config.toml
n_layer = 16
d_model = 384
n_head = 12
n_kv_head = 12
head_dim = 32
d_mlp = 1536
vocab_size = 5064
activation = "tanh_gelu"
norm = "rmsnorm"
norm_place = "pre"
norm_eps = 1e-05
positions = "rope"
rope_base = 10000.0
rope_fraction = 1.0
qk_norm = false
attn_scale = 0.177
bias = "none"
tie_embeddings = true
parallel_block = false
init = "normal"
init_std_qkv = 0.018
init_std_o = 0.0
init_std_up = 0.018
init_std_down = 0.0
optimizer = "adamw"
lr = 0.00124
beta1 = 0.9
beta2 = 0.95
weight_decay = 0.0
lr_head = 0.00549
grad_clip = 0.5
warmup_steps = 499
schedule = "wsd"
decay_fraction = 0.942
decay_shape = "linear"
final_lr_fraction = 0.0
batch_tokens = 65536
seq_len = 256
doc_mask = true
train_tokens = 374700000
steps = 5718
dataset = "wikipedia_en"
Each number is 500 + 25 x the weight over its row's rms, rounded and kept within 0 to 999. Layers, rows and columns count from 0. Numbers have three digits each. The size before them is the row's rms in percent of the matrix's.

# layer 9 MLP up, 1536x384, rms 0.0541, rows 329-435, columns 128-191
101:491525531500488515489506512481494497503480505460484530456517513495473523497535444515505510483497488482514530474492488469479529519460451537464515449486487468491481492521526444511449505513487500
105:492520503500463504475485474499483493496482504483500511490513494490528483472470502500504551459497502510538473469502494468519496535468498477525546489487505490521470514525524500523514518532516484
103:466505521496555521521503536490531499511457499522499487551492507489515539500530472512489569509478499516529537549526495530475518512533491525504507530450521454532540492550502458501516484509470565
094:493494502508505556487529520491490561493443511484484552535534504469548480487501520475522503499486459518506492483464534493498504473455503487474501492503498515514555471482484500522517499511496499
098:495483519539505486551489487480467493494477483508496506483493507494513507494522495481518527506512475526506495470554519498488480498536535518499477563474492492491489471478529450522521517517507514
098:502510543499488524479489511485449504503508493449460556466548515523510517477499518500482501483520448472514492497470499548504502492478524420515478466437485479496482519489546512507505508492470511
102:528473474528514474453468474505514489513489528492558475496532495471513517512493483529466506538480481516482531478516543547532543478456492532508453467510501441517471510555521498509467481524497511
101:519510469520497503470447483472510506519482484516535525540504469519483512503466465510440513465459488492502483501502508517475500501488453493504487470481508488502477522522484490513455517515517499
097:515542492501509527463467499502506501493520503519490529539514500469524473498474486517477564499491479529503510507512498498525476501488462508479505497479520530475471481473478510493513514518499541
097:481531496481536483478493531528485540537506494465517571470498520482522459459499495520467501526468513515485544564507462468528479469522500507498525467473525440513486472517493525499500461522478507
109:491500504544479534522482497460517492508508526475505495488550518467488503522488497544484494499481495505510507525534467527516507538507504508518518477457488462475509502548526484551508532497474491
096:529514495547501462473515505503502507462479474517464455539513528451526467490540515522499537504516538506525464528531514519461511472523501521482523469487531529486475515457493496519502511560509556
089:516532476462524470497522493489532480470469505486527515500500517470511523494519535473481530531474506549491492480484512499517512459472539548488466500494530449513509455482486561504473470499512499
103:520521469532496497523456496507502514490507499476525514484510492525519495494471485548511470505520479483501467529496504496485484518464508467491527517500524461485482502469496476537532476531548473
098:519510493509522474535497503489477488505487513499554538497519535530510470528471502490484505520496543538531487508522496519513479523488473532555528515502481467501504480559560481538513544528536565
107:554541526505493533514496476491507514500445477449515487500484539509511471522497510524513501495517529467508512533508483476440514521519528501473521522516484506498489495524445488512487526524574512
100:543468529504537512553466464488514522499460529496538532502492496510551535544505517533462500510500484496509503483550509515454490469445482512478486506449451493510464444480496476510476512515492535
100:476499487500501499525498448527490508505533483505495502538517513447465540521521506497473523489522511495482484509547525523490530524526516492527528506485497483452519477496535490552523497486497494
098:487515511524471498480524482507461525507474471500468542501514491488497479432465512536499497499497443492505477498537480508494547496528564484547492528475510483476461517481514499543512478507509464
100:428547567488463527541538524512481500477482490468484536509499503509515503494454527499469517483542495475484545492506513519496487468501485512507471510523521512468448472520484517500524504537509474
096:532447516483506499497506446503533452475483481499512501506504514468497527544455522538464538487503513523534489517472515532515546512456478490494535492494509501485533517513486488528481521502472517
109:499492516527521479505502432478518517513473480484493524446493517511481476477532532524495484529487483494498516506502514480501543454521468472485498515464507500487506511517507503502501516511510475
098:461479531521498568521450555498469484483499478500519536501529501538514533482510484484487498504479529497503478509543501504505500522477508500520460539483510497462484477484482514486458484500475503
102:506503503479497564493489515509460517499497541517517512524516501546490493558523503529467518504530505495518493520494522518491453516512538506496512545506527482456514518518499507506513530529500517
099:515473514527546504477497453474519498453483496495497516516494489456470480485486479471536500486510514530516505545533539478470479529488510511507507509473477462486497510498518489546501511532519499
087:504501580535493488487490524478471470477452553428474514490512530516519531480454526493480503500504509456467459506530542500526497500494501481490463552542536490480515491524530470503465494523503539
096:512474473532484529484475512517489517497477496509578507482489478494496539499455483508467481444533506478524506492512470482440500562508517526498501487527503483476511472543495485531515516539506482
106:465550535528514526485452499492491478473491495477517501474541504451487480482467504491455497524515488489508492519496517461461514519529477483504519506491521507489450546480512505495438498487530504
102:494467508508502539472530517470478450488479473489483503516558496427501531463494468505466506523521503475499528503500482508491482548543503491533493506506529503500479521563511466506535509513506518
095:528490537523472489468514492506490520505509490504504457476492506441523521515463535509469468482516500534477520471480472529536513473525533488501520520534526508508469479525511494506517505489558542
105:524536491506501564498494511480439480493502490476516551508519511502521511508524446522453490500500503487525490533497528498505471497531501492530479482500555519497481499494516549482529530537502469
101:507476530511435504459462527467485515486496529501521502535511506508466498515520475496503526537504526493504464510467514495503526475489498476518502507514511494433495518517521457491545550532549489
105:529488488506476535510426499517478534489460477450495515479516523486522503497497510501455521525450452496501502533521514534488522506523482489537472507515490479506484530518498464463525510528494498
096:544535504460414480481482488484505519517523514508522524520501521497530523535494548540473505505482491465526527488513521518480505510489502510482518492499466472503504456495484496497496521515522485
100:533505480571490545459543498526514481485517452475517558526539554481495484493489504522459501491522500507503529548520501512505516495490525469524471478529537444493484495536543523504551501547501500
100:507462500538522513478478508501528512510538532511472532499490496483530550470451470549539491497529508457498492459494498505467500491481474544480485507489498500496458497506532454495472474515490505
108:528449509482519463487476436458509508501473470493528506504503527474541524520531550533521477507514489494502500464516500503456523488507490503508481529505510530522502535490488420501470514504498479
098:487497508546503501491548493499510558486494495504494515520500488565512518431481420513479487470504491456479499471555496474520540472506496494527503519493489511508506498510520439505485571513524509
098:491523527522473483522517523487473516502525488449479456476503478505511498495500493490468513420487496481521505496477515465478531522508497501503500454467520487483477512469519476494486551504511493
095:529552529502484538488517489472499496493469484488526550496487495438515477499506501511500538514520489491478508528446496467464486471456541519481495507493494457490519515544527513561492505505507494
099:545454477494533486511510487506519491506534505476515560513510524478480482474532464462475544500509568486487510508514505541526480494515481497545497489486479486503486482503533499514507505459484479
102:512456481484500527492493509505438478493503534456498474503500486454459519493472507505452491513478516490492475487515494515447513491502455475488465487512490484485464524518471485489507478551527469
102:488443514530487454498545496558500533531470520520502528487505514496510523495492526518453504488533510481502482459495522507488475530503476520525504490473500471502490504564480496525497512497518559
098:534492486531510480522506474470527494509508518498557509501490492465520516486497476520474495533516480466537482471494547492451562408556531531525500505466541514506502482523515482461504523476480525
095:514491512471529497498519469480503528499492529486477531491496502498510528505454477522504494532521553437543490502538508525451519498513499503483508461511514438491502484518509492527481500534513524
103:463499509488507511496496507512479504511547513520504489497501527468541500515501466485523485479474513497539539478523497477464526530468501517484497551527522494512462486518534458500523513518501488
100:539501514504489535513530490491496468510503553487525498490473537494507514512486483542519538504495502517531543496534488490513521510516524524483517498494518481487479499571471533531514504520496499
099:535517527506463517494465481528510518475460545493538526477505527512488472499487502505500513518498448503489511491496511512567506497469503505520532476491521440488510498524510492537494501436483512
097:568551534529516480507499502485499493495512473498555495470491543434511521519489466498505512495529467515493472492497503464498523522445475518527487495490556501528473443515503532480524495491518561
094:474529503460504573465487548523544532545511528539468526535496509515531555509538525482480510495461465455490461475513482471511504509511453490534434500489510513508510488507495456453495524516524505
104:496522535505497512482521521511485489468489495549494543498519474488545516508528491488504512558526495514511461498544488509525493535496500479502513477464552504506480484471513502464478518525514528
099:503506508481525515531532488496466549457513512531489491512502515497463511495488503518519467493508505485489501476482533463514508494469514573487522516509485508463493498515520479469465482501464485
101:533523470522481513489492503539484511500464497493528519528545497516477543495530534492494503516517469513498504573505517550505559486469512475513496473485555488443518479475531503520464523554557517
105:536534493544444456471488494480491498501462506468529513515529508495504476496480508534485506524511528515523501504514516505476473508459502543511479508506513509501475488499498442519458468486529484
100:469481543540507525501499473488500478477477518430490518541469505491562523427486480520493499504475502471512510508479513485496520487507476506477460486495522512501491505543508421484497495500482521
106:518526513522450516477474549464464529447504517490551538497525517492531531517502494526496516489491525481518465526526481462468528446493495525485536458512484481493452507502492530484500519523489516
104:454572487511514517534388485499493495532497518506526500539508475504513508475472526518514513485489482500530495495516502524539494526481506485513532514522473446521509514495505501539524546486504526
090:474515506491463464489508509525521525497444465463527492471479509540522521459470473553503490489475502574516466475530498506488505536467493485492496521475553433452465473532484483518484534524523501
128:488529503493474533451501493467504549498487471469541525534517509541493472522487468545459526444518529484511502533501532534490492476518478525484515488509530508500502489519546501511502504523546533
105:552540531547514478436483489473512500517496530464513508514526499492525536579513505540490490488538506476521505528517523503485483487491492530523490524519495475458510451540520482546508534548475514
100:534505509472514513501505512419471484447468455506490545522524535439505486497491445493511485531529509499496516483499528496486556511497493517490491512492509495504511511471501506505540483519498507
095:480513531474507546465516487474481478481494488488493505488503515470515526499459501536502535514522508496519506479514509491505528496501527443504502526513536495519458506475483483555546483533466507
104:503529505486485565453547494491488496490494534520513551535500496490510509511480487527426532529506573499511438490549522497514528514500476539503506474504561513455501477497524475486488482526543483
102:448479507508481512502507520454513489454509479521499502513519489505535514508476530500472528483444532540493458489510449524490549485477512509499509500509502474473509496456493483547510529501486497
096:504508499528493546503505486489456497520487489493569531547483491509553512524482470470456504503525497478503507459472491503496545465485503493509534454493510509456509492508478493482501527517536481
100:520530471516496521511490505522485508497474504473522499516482481498547514510508460528457492539514489482454502531480501503464505503474516510494530518506528440484458492531454487513513508506494496
102:505467597495482457537541477483495516486511488516502534470542474539514510518440526522502529494532481539523489524489487485486479498491499505502520502505487457500487518485526485515516499507489456
095:529494556518513519479455495504522467512515493478520495501500520449491499478512466540522484473487524472470528499539489481503495491484509446468474455509472500482504505506509460512499510518546504
099:504504484528493514516526510484466473515479453474522526514547517483505525468487518505488505491489553503522479513516458497470525494509478534501511487513489506458488515487491471495522541530525509
096:470541529519486507514495542509517492513489540512504474581494498505503521487481497515487501489512509527467477518506501504498495538485471549492467517457494498468508533502459493506485473489483493
108:505493480519498500529504503499500526469497494536469539453475462506546491505487496482505523457494501495458470463499551456490502443504492483513489532446496483499470498488500520455469497494498506
111:499476511542481523495490521488518504535520530499523498499535503477486503501522499511514518517462489474532472504499473514433461486503484484529513476493519494505500524494565497494489522469558499
093:523540519524511533515488503480512510489505529503561496507480540444512520485539474529484503489474520508505543516515495489518481518469509491519506488474495469481506489528467464514522524527502548
102:491497500515481517541472506476490534491492499493529475512506491452490518546478459513488521511498485478542465506481528526499506505533512505553505498533511515477523490510508511502478473501507539
092:464509539509448514464497516497475519490512508506500533511488457489516532558472493510484508518544522444565504472511503536473510481515530475504470510499463510480502542503459497488507512510543505
113:481535524512450482464499520493524498471514473507530520494540480509478525552525512511457497490501493493498520539506560549485547493503509488488474500504509465429491484500522512506523496506504489
097:478514514507474511464515460501481438461477505483470495503495555475498492502473544485501511484481516535491533499514512499515518545489503535493490523523528509482565499518533452511508482497499528
101:477493527503543491494528503498492531514491486456468532484488495457507470482461498507523490531522478461530522502487519482456519467478467502480484539452522509490496498491514520458464494482490484
100:550530509525544502509508491494544468462495488493507505458506500505494550538491498528524504429478535514508558525518505491512462474473516492508511506473451482452491510491542477526483491510481497
104:517523540498512523495454495492447482479469522447551527494499463501518527505437494501510487477495496497459473481486517481484541478487479493526513499461526487501468486506515490544490488530539474
091:503511482485517473497497521467520473557470495520489498500489517523487514520501489505473511515483485530509500462487565598501453491528494507517489521496486472491518504517458530499502509545514549
099:527541517503523523532492490485526533500482493476533508467517511513508513507513449527465527481498519503517554458477544522516497498495525517488533467500468467527522473517505490528534475450515516
102:537516520513476508457489474510519466488472498487535514515509533491532509528511509463519484535517489516504509516527511503494504500501471487471429490505572502501512500491503534474516496481538541
100:524480516509479469456467514492460510485489516508504509486494485514499526498477527518459523489554528495504485503494554467505547470498437451517482515465519481487487516517500449487544531479539480
108:503524541502506492549518510510534483483506473470503486514511512526497534482512481522518519508498478498498459511485545471463522484532525459501500485499486460460507511509497422525512481508452508
091:509482507470519495473499496496527504469534509450543474528511519487522516494474507493474468528483541496519505498520508508555502511497509461511493491489561487513497485450477488497522517494512507
099:478548474515484511482489531477490483493496532534491514510475545463493502484525518504499499521451509518495509503527492480501472537518483528457516485493510492471516522534491534503465516506485469
096:499483487476467503535458509477513505500523522462513504524460494484480547525492519501502516473523539531524502485493537460463563447490486525502508459438447461514521515520503487513485527523453513
096:492523559559475482500476496514509484521509513507489482544473474467505520504473484499485533550492514502472474519530487473497526501489517462491487493520525542514479529497476466500459521539505532
099:490516485485469507495483524520508479516502496504496506482552519470471520496471494526486509516464509502523542510530508494523519501471487532491474512471505476464496461545461528478500516482486515
102:512555517540508534501448495470489510544492548519510524487523493517474496484490462507472526472563479490491506521494555476552507491503443539515533500472502485477522448474560490524459543510502494
097:484492515549457553503482534470500503544525508536495493445520490496493477512449504485501456524501481500483475470462552565523505502529513504564526519467498498534531518481542508499496514475521521
101:474514534497541515522531543495481519494507513453542530495497516525506493492504475504518515487515502480463502553492557495525516455519506528513459492488542489504535488525506573557535487540517521
091:527516459495537484514528499502532517509446487451483483540506547548537491535450471521487489483472562474496476503462529522524489501526472467481494534512521506518505468487487522490568508519528534
102:502491512512456532499475550523459507506534543491491502476521486517512493527491532498505498481468516474520540503496501509510525500522488497523494491486464517507513515463562475536482577529506488
093:552551497471481530455479480511499446477454511492505483480499503520533496550491517479495527541468518469500531510524518523473485510489502529516518536483530509500538474479467445484497489501538516
103:492500498489463492496473482512504537494494523475464467522477474521527527502459519501517499503475488488551495494502540491493509499541458526526546527495479501503478523525486474514470509494483515
104:527510499486503507535472481502525494496487543500510522517524455542508504466483511495506536498520549524506481508530479491494466491504461490505545513495461495439504467522502464499469494538469491
094:500485522465463527481493513533507492524478505490522520517517479500494503440477504532507506507410551480467504488495523545517510454484488543514477536483495513507505508499489466501545518501516519
099:515533513514457447516522503473501505489492471501497531495514494487508514440492498521493470494548514509516501516457516520485507491496505500492512489509469495482511512498542520507510481493491504
103:513493535586492493499458466475550506508518537528506538488507503492521499524458524546513487508522503470495557488480533487467498527484523504505508459499485498500494551478563475546458507526474479
101:450511549523481525487521500490469482534519516516511517485529506450490530532520463496512520507495522498548475512542507538521515580493486555495493462490476461523490471533489492521492479479490536
102:466462490513458479524490518526520512457514518495493491539489518506492481516489471506511539500503486503535523466511497492524511500504514549536493510516526487482479541510510526523519499486512511
105:432503561511523507510472494484492513526489517480547496517516530530486487525495498549523499507471512525461442541529532512504499484520476489496480490523477462487467447473534500504537509513502489
094:526473489482527539510458499477501525479471465481505525498532488501502487497508523503499491514534532512488516478468560512514531528480499481471487501528532497502508498511531509460491501500527506
104:489483483544500492551503531516498518501461516454542533498499501503469510551504458483539495528480518496504526500458505480494464476466460530508495526480572490449484488491484483543522487494466477
098:496479463506489507475427523502504531482527475481498470559508480474551544478500524514486505508490517505509465483526492543474443523539513501463522490585509533448489469474466499483513475526502523
# layer 9 MLP down (transposed), 1536x384, rms 0.0493, rows 329-435, columns 128-191
104:504497502520515498498505510522467459512518485480472496493440508489496429472499524482539493506506452486459528515511530481467529480512508523495490535494499473512470517511472514522504526473506514
110:538539504505530507507528505493515520502465478475503482483465532500491502471512501503510522466479467477504517470503518560517512496490515493476437493511499453547519457490505464484462525518460497
103:486513443491462467489515481498529480505533488486474456438472502448459527500467476520471459453519515482526536530522524470474486501522512487513528464525506506467487488522484530526468529488522487
095:474509491550509489524489499487471465490448502529539452510507507531510487498506459520488469498519561479558470518512495467467480502519485512518526516477508514538476514499482488510501496518474469
097:491519481483509499470536495510513517510539509517478531488507519493485500499453489496480461511493490478518524508498532475511536515478484477464513447514509449523470540541450498495478482497485497
099:456464510506494477507559524529527488535520518502493505504488544482483505509472484499515474478509518515469535530474452485506505500481520489524459480463519485510500505512461484478526524502535499
104:476550517492473524496546510516478528509510489478489480509509500509485502475488520539497476529488513480463469545503529524490501501521516513507564489477525496531516536498502513482477540466545488
102:454522499489521513496536524489454486526498526530500454550554520486501458515514494501504512527487513467504530498467515490509521498497496475523507497521510469502525487503501545457521476446473494
098:536467482513503477467456503491481510518501509529481528470491458547502497491512527493514464528511517502495478496518522469509501500530538504516526503520464515530481529578533477496485515472514476
100:555481479524495513474484496458513486527477518503497488468538515505485542516506544483533491490466465515468455476457517503482486516485503491461497519521492513480487506516503515506525504452515540
122:489498513516516508529493453505530513514521510487457469506517522439470463502505494508473511532490490486516513509502455501511522542511482529525512525476479546487520508520476452461508520518483532
098:531489466471487525502489477496534479523507496526495518511536500498497493516457505477517482520488508492498518489477518545506433501464478492553516520487507439497512445520526483452507479452467464
091:482473496509516494508464495503507501540493505510491525515498513505519479524480527517527521496514509469501509468495498523523519562497484519531501506475497507503477486492518448517470506510522471
104:524445527458537489484534470523553474490475515514520498481498523513488508499524497484476533523466538501476531457526519473513486502464520507500504508495442430475508477590479516492480477458481513
101:478498492537513477498522478504497484512516479480476532487496503516499502474512448544538501521529521484515516537534490487470507468435425518512451514563493505528493517458492503464491485498489509
105:508520492500440489495542486515476523493504508533499568474468485498477555480477500530481513521525554480533493516495517462486539524512527493485531504487511538525535514484465454509494483513478563
100:480466523542519457460489498530479485479477471467549510450529519502440509476461510502493493503464500497530521502492505500523516522522467465485548498531428482482461524509513535512529521475490470
103:517502482498497493496495526487527471473465496501481530484490493500482441492505489505514473526486492536490487500478465509496509507455483481455497494486572483490470519533528525507493499495494516
097:477508534498515483515502485488500492517498542501549502508486511526498528504524479503544456485506490485500548511487531525453545527495478467497494472502476468512443486507487526516489483476528472
098:475492513529511516492486481498499522516498496543482487496503483512513497469498550513518496542504478486514464508502483516491502465519466476493489443447495539516528510453520522530496498483498474
092:512534524488485524518519548489483496520485491485523533529479449489499511509473487501499501494453508504505438461544492463532439467528516502545526478507521467518507487510510511531493505534536462
105:544477462435515502505511512520477515460486485457465498486493533536492503483495496500480480505537515528475511447455529471510526499467490493498538497500494527505540490527515529443480454552512529
092:495529500502518493518516502485544524526461457481516484488486490463454470511517533543469510514489513513479475551457517545489499454509487503472530506530516497477491507510538495526526520513502521
102:449482508443502494527485536509504549514491488538535481518506530481535495455452511459490505568485504516472467483499473532520503488505472530507514517500521501521506509454526487488485486503502468
101:456494483505525516514492494496522518474493510525535493478463525476530485528493523497463495491478481500445491506506492489469543497490559506470496459484501484527527493486489492514494509480499497
090:508481486502514508493516491505527520523549523538518492478519474524487507472534482531467486525469473484507532482498480479509497492491535461453522497484473494523504520470490559481466483467516533
097:549511503499528495505481490490466516524528500469473479444476522515495491460512532483508505550542490473520496460505488539505455492501541514475534515446509476515493523509480504493505507508528527
107:546537524464488443491464481513518498515454519501512517496534514510521480502493545479456474498493499545494500508531497496502502512499489507487546505485516517573479472504466486511504496477512494
105:512548517505520509507511471506470488470549488496534523487498526529475484505508517507512490471561528504436475484529507508479493467486452498501522479456483449483456531478523490487517473502472478
097:531519487510514538521485451520508502527446506506502515491541512522534477469520536483519540533467505513510493494504545479486433515503479479489508510513446510546513491495547521500490482494522466
111:490504508472470440524483494515494526485490484509471424492489521493469501473479507512542463453505495497509518478473492466516563515489509500503540459493478447488559486534486499497507502527479519
099:539526520522477496527509480450505520526515540470483493530512481497498501501484544517537497519501520506535479516521498494497491504519471515485523498511520473480505506484508484526563481477514484
099:518533528490517500457473471540486482490502532486493525509443501530450512549476494487511482499490507472503501475494519513526503538532519509487483482517517474463530502541505497501495510455510488
089:506530487494562525501514489499498505508483512498507498524514544463492500491523459527554535489480533519470490500506511502518508485464481458496525526540516514507504512501514508482544498487501536
095:520483493499471503500516516493551534546502497492488481523508494511522527506474469505516524505455494481491495501447504485491483518513472557492545496485517543511507494520500475483499489469498508
097:483526515443489548484508490470531522499493494518499469514497531493471511497521534500466527505495509479538483493497520511465494518451513501544492521517534510467512488492515470526478537468493512
103:518467476540530486526496539539508500519557541489501505497505482492431515506511440515462526492515510505498530542457500498562535503503501421532504511503505470499531497473473525511543504512486543
099:559492473504513514496535526513528487500497499527547512484467589521489488534504501515517516505464473491514498508486493515554495522490507486509490515513519511492497460512529563569517474530462488
101:533524523483479516523514457514518510494468498447490498488513478483500486487524510499509490533497491493476519489502491522451447456519490510503506457526520489529525486515496510538521509519507536
101:515498461495525479531457511528530474521479428518545467494500520524509498452505504494477497505463479460478484484542463503449498507493498492502485475514533519485492472469523504491476471463492456
101:489466485468482525516531500549497565477469469479467479495489522489522489484483477493531496528487470527501499484487473507462508496513532460484502467500515517501540481508477515499467499527508500
102:502516469511508535487528499529518521497504517485458542469485494507539482491492487481507511487454464528525473484523501493516500477491512543485507476478510479486495462471497489543523489530484500
100:492455535528512531456506488502458475503516461494512475515490510485518475524505468542525459508488491484512519532509512494539510488494469518531494508509516540507499482459534503441483526523486538
095:482505460495489516509494504576516460496467464479507474508472510540522515470482508452489565450503499542517535509479463475509513515497452496491514499525487457465456485483516510516466470518488499
095:504514535513481517485527509505504488482451493495504460518495507506505473504545517473460525509481526496466525492502523500491517513501496489464520512579461496475483484516476451478472504496501494
103:508487492567481519496491539492521489496507519467490523515536523557491527491481505456525516518482484464486517486483508500505505459474493471505503495488512543507495483492483501500510511489538507
099:498511490503536508496445495510497491542548549497513509540517494527486483492498507508487468535514479520470518497503484550520502478512478478506500527539491498476522492486518474537493508459501522
093:523477485541514520530522503480484482476499494540521462505468464498482527554497445524512480497539536483499495503470484475473488519513548504530498498539527528481493494539502458541498494532462496
096:494524539523528495473491512512495479540476503540534483530488460520490531473492520491495476500503487508525499487518525502488421513515515564517548496538493537500500503467549476531535505499511471
100:526552513484522474520490477499492479498481479457508478501470500526481456486478506504543463488526517488516532536513511518538503477529480478473542498505480462535506486512487479478509481534505520
102:513489479485505518572530513498536494506497527510540484514479513492481523504515496500527477493532525468515526475499499508487523493502512494513494498490449470506512501509492462523517496440477529
099:493489504532472465476458537508531483513464488508545484493498506503503465536516537466447523550536527499484500522489524490492508531482530481530466530484497519532526503504524513506528489499476492
101:504475527489490504517530494525562495525470502508494442493467499518532503499512489513513468477512513469523498484536492539498498522534523489490515497496500494512486519547526534478539486464485501
101:496520505514507466512530486511436558468530460466508508506533486486503495470473513498461548510529468521479473519522479525496469487484506507471445502493507510511543498460506468494537463476490481
094:528514515499513508490503470535484467512507498540554494470478510515456483499474516501483509520512478509469476493531516495522466494499510508451513509495506490445484487483496523518489503508549488
105:476530478498487499442506507488478504499497451484501481506503522505462487520467513516539539531481451474489499503490500489512532503515496534488504522510489514499498516537493496479507464499479464
098:491487535454524540488506491513428474480487502468485476482468490535539512514479522521506464513479468548500495475550514501523525506494483503495475485515488521531481436523498503455506524464477459
126:497492512521519493488490496491506517519498496496517540488518514481517516498449492551513498440504520518497513464549522535470536484448489513555527516468542464481476446535521474525514549507506471
159:523511535477476496446508473501531512479458467470516465540488468522498479467481503495532526506510524473504532518480517522477515434542506514470515474502520512510522456531545514470562453534524528
106:485472528467440492491518492500523475478502515492481508466521494510487519493503526514555518479530509525497522501460485466446466472519483532521502501524478492480507502492489535511505486488488535
103:525538544489511485453475482516481516519462535505506526480483505501501467523501504511460511469526465506532466498561480495505493455495484520491525491506490486481507536522497529479499471464501471
092:519483541519534513527518486453510549475476518538480469509506464459537507493483522530544481528513538513524471484481479490512488545544504520528496498514495542515527492482522506524523490509533454
101:528499519502491456489483528498487488497500475522458474530526528513501566511489509492521522477514513486506512477495469494458509524469500477497508535490504439488469482502491486506466514478479483
100:455520500494496479434526491475464488477511538538481459526523484431479488496503508441539471536508456518534513519493549485496511517496515496498497502483539531533477490567519540497465503513539506
094:456531480478499497487507422472536469480520516468502496514440492488496464473497550496536522453512478493516529499494472478523506501522477493517502523490491518514532503497520487488478502459483499
102:499519547504485490504465501484455500531509521483517538507526512471539472496466575488556498500555474496517496501464554500509502475492526469497448527492489490535484511441550445472494509519533509
102:476500546474497478512491503499479494517476479465472548541490473488462479516508509524459507463448510513516513536502538494492516496528463480473456455511539541484491501503495499475546514479521497
097:485492524511547519492507531501495519462440483512473504505518554508482491497517495483484496519483464536529459468535493495528497489496473483532525504479479511494492520468471478484521516476457483
101:486562465484512485487514494506506504505468514513454549497513519463498500508555486513490517548490457499494534534482489515514519544477508533511469487515484473507496527517533529510508434507528528
097:534510464467490521497483511496486522540503525529453491500471516521527497500478513449490498475501495477449496493524496477496508455518534467491527498504483490494504542458518493499510506509503482
110:486466523508492523519505526468537522488533477520511456474519518477448480519519473514479515497520489502540489476514491588498494477466503493456494523523502496504516484494510536521482501481488499
121:503425515495470523503471551465548515539497446504513492449515474493540501489499544562517511508495508486504489496457487535505503450516486494463482477483503512485482483500503539500539514492545523
092:504530530483492491500527471518499509523493525445466528507484514494484481511459531464504502480528481506505476507509501532478462436526530465509476519497481515481521476506508493466514518497521475
100:456494503529538523496466464516503519507496526459539482516478525504549493475514463510461486523474480476519564507509467477511505540494524525432503507516518442509500456504528456515510533499493434
095:518523493519522480513516503507469507487507512534516500476522540535498491461531499458486487482519454471504477494495460463517500469448480501497540454547521519531530505476532469512496496511505474
116:485483463476538456470470467498506523494524481488500479526528535499513513498552474560498539501508506509569471493453497500489477523498541509466483506534460520499501508523522520514486503518495520
097:544500505503551472546493522547520536523483465505491503508482524499463522522499501503488519502523511511486503526489438504484512494447520487537491510483503478505463498502457514456504533488525476
102:520524519509507545513510483512502476463486515533526526493501487525494499494538467498509501540463510499487456471482522475518505544482544512471509463503514508487504492482478515514542481508524496
096:501538536461502528500510553507488440516501517519430497510531488508518529500488505490538469468493489505514474498484509498508525514534505509499503491504510489498532453478491506540506460490462471
105:493506528518492486500560465494537499499485491542487516503512512509476548486537464486522514492490514515528535507497519510490445477487519535498474479543477539493505490512461506515535501470507509
094:521521488490489480488517452530497495529535510508529463515466501510528474512544497504532488517500520505508478481525493476538503472481546501503497498486485523487495485528546482556527518507510468
102:476447516510482484496466486544507493527485514524434513513478468471501482533539505504494513529539469491497493505458483503491508511509476498543448495478502502510455525514468491457468467529502547
098:501534514495508513501490524465485533518474532509491495531523489523505533510490485544539538499498504540465483506475505481452522496495525499479499485504522501468489494491466475501512486511544478
100:474512512506487504466474528510486479517496496472500494459546479505453482494513461475481505471504500470518528436505499478549528481501495490488529497507494553510531508485534537488485543511512488
103:538484438544524519480503504510496497518538469486441486456494517460498476513486508452463492522489432501484468540491500524516533486518513467528501461468536524483475532483504532498498496498520503
093:498458467531508495532535509500478457498476471530481483468477488498512499512531514536506530455513461517479485502486538447486529449499555538464469506467528464513468549502493551507497470470466506
100:506496496470490484471486478521491493504491491495498445505522483490460492489478468497500504456522455475467492463474503520504525531481470471507529485478505525548514473522467464486539485478472495
096:497499528508504530457503487508474485494453464537485534469501495508517485496471448487505444546498482467459524524485544504473496548511511445479477508482477523467514458479517525425523486429513468
097:479499486472491523487506521491507503488495514491513513473528514524518458487498547493548444489465512462515498514461480496516498495512479512506497488486472469473502524510529553466510490481503495
098:500479487522475495529501485500489519514483569486479524487442488506495520476497488477493511498496503499513502489484472497492489494466509483462497497496543513527521505471542509537523477526479518
103:508472532444492451495500473477533511530524509485497551509465470472506476458491448500480530465504488481512478470530472521484503475490536481449486479497490485531518507502522509479531502489433448
095:506476523490500451464468454510498497519527531481499509514506471498448503512529516477510528524501500519478519512493441450484506496504520499476487488477488505498489496516476525512499485534467447
104:473493544489466490497526485536512491492478481547436461505505468501513512462490543444520497517520562504539513470501449500454517488486507478515527521499443525549508488490501484478456539512536516
096:481480525501452512504511510513486490501507470540529506483500484481502501477475496504493476496457457512545508506551513480472533501527529524512496501532477509546475504474504529525470494471497508
109:452512463557542508523551507516485434455485491507509542436447467494475512470526475523498485507534473475458492531502487503524543474502508522513488513550495512451488538508510530520498502492503501
097:457447488534513495505454492513513508502476491488529532487459511503501506497453528505509488516523519491503507506517485518516496527529515483574472486482472490500511533480541475522504482476477473
105:491484457526522488456534496535484489462462465534491496517520498484508454508570504495488465509519532505494526504524505530506469495532480544503480501477535496450504483504530450493511484536504519
107:532496479504493476484524491525441541478493466510521529480516535499477466516517459455508496552480492521536484429504503524480523503455515475524504491498483481473475500469549508464469454469480519
092:492474520502485522474519482534480505427513473497482502478447491505515480512487515483495464503488537527524526500488519499483457485492501537432491510552512478508491515505529512539526502508515438
101:504473465501530536518487536510462516522513512532510470498484445458501468517479445509470456523499480481481514546481449528486495503486518504544497551520505528529508504503451489517539497498500534
105:557492505498473519542478475468515481455491485524497492550523538521488471470470530531481480489474469503516491535502506499509511510528499494502526476513514514474496523488507544493530482539513491
099:513536494497521513471495449481502500457494511483482483492469493483530486478470501492474465498503486537482561495496492468512526465494495455523497518490521529472468499472486486528515517482498442
102:556545500535502485477565509479490450519479492505507535461469528511565482439493485489501517522510506460490483452542508477514483488536506497531507495509495510464499490523523477494498503478477478
111:472504530529456542485536527504486492478482492480496498487466475489476471504486493507490507523530510496484498521485489462522494504513466482502492557518531483455491471494536498489519473515489457
095:530509494498505488515479517506532506518459517496491515483474465487443514506478473495545502447499520485511512499535470510480480515495525526495481496526482504458504524465516558483503517459491475
099:472468528517483519497487483490493543470523521507536516484503483504612520475488529484532507497500492495495470489510504485455466477477515527481480491515485485519519506522495484492493490496491491
098:542508511484522492497540494477505456501480532469497540463528487533487504467506480428524498500517488500504504487474513469517578547479502492488510465441526479544510500515520497476491505483469482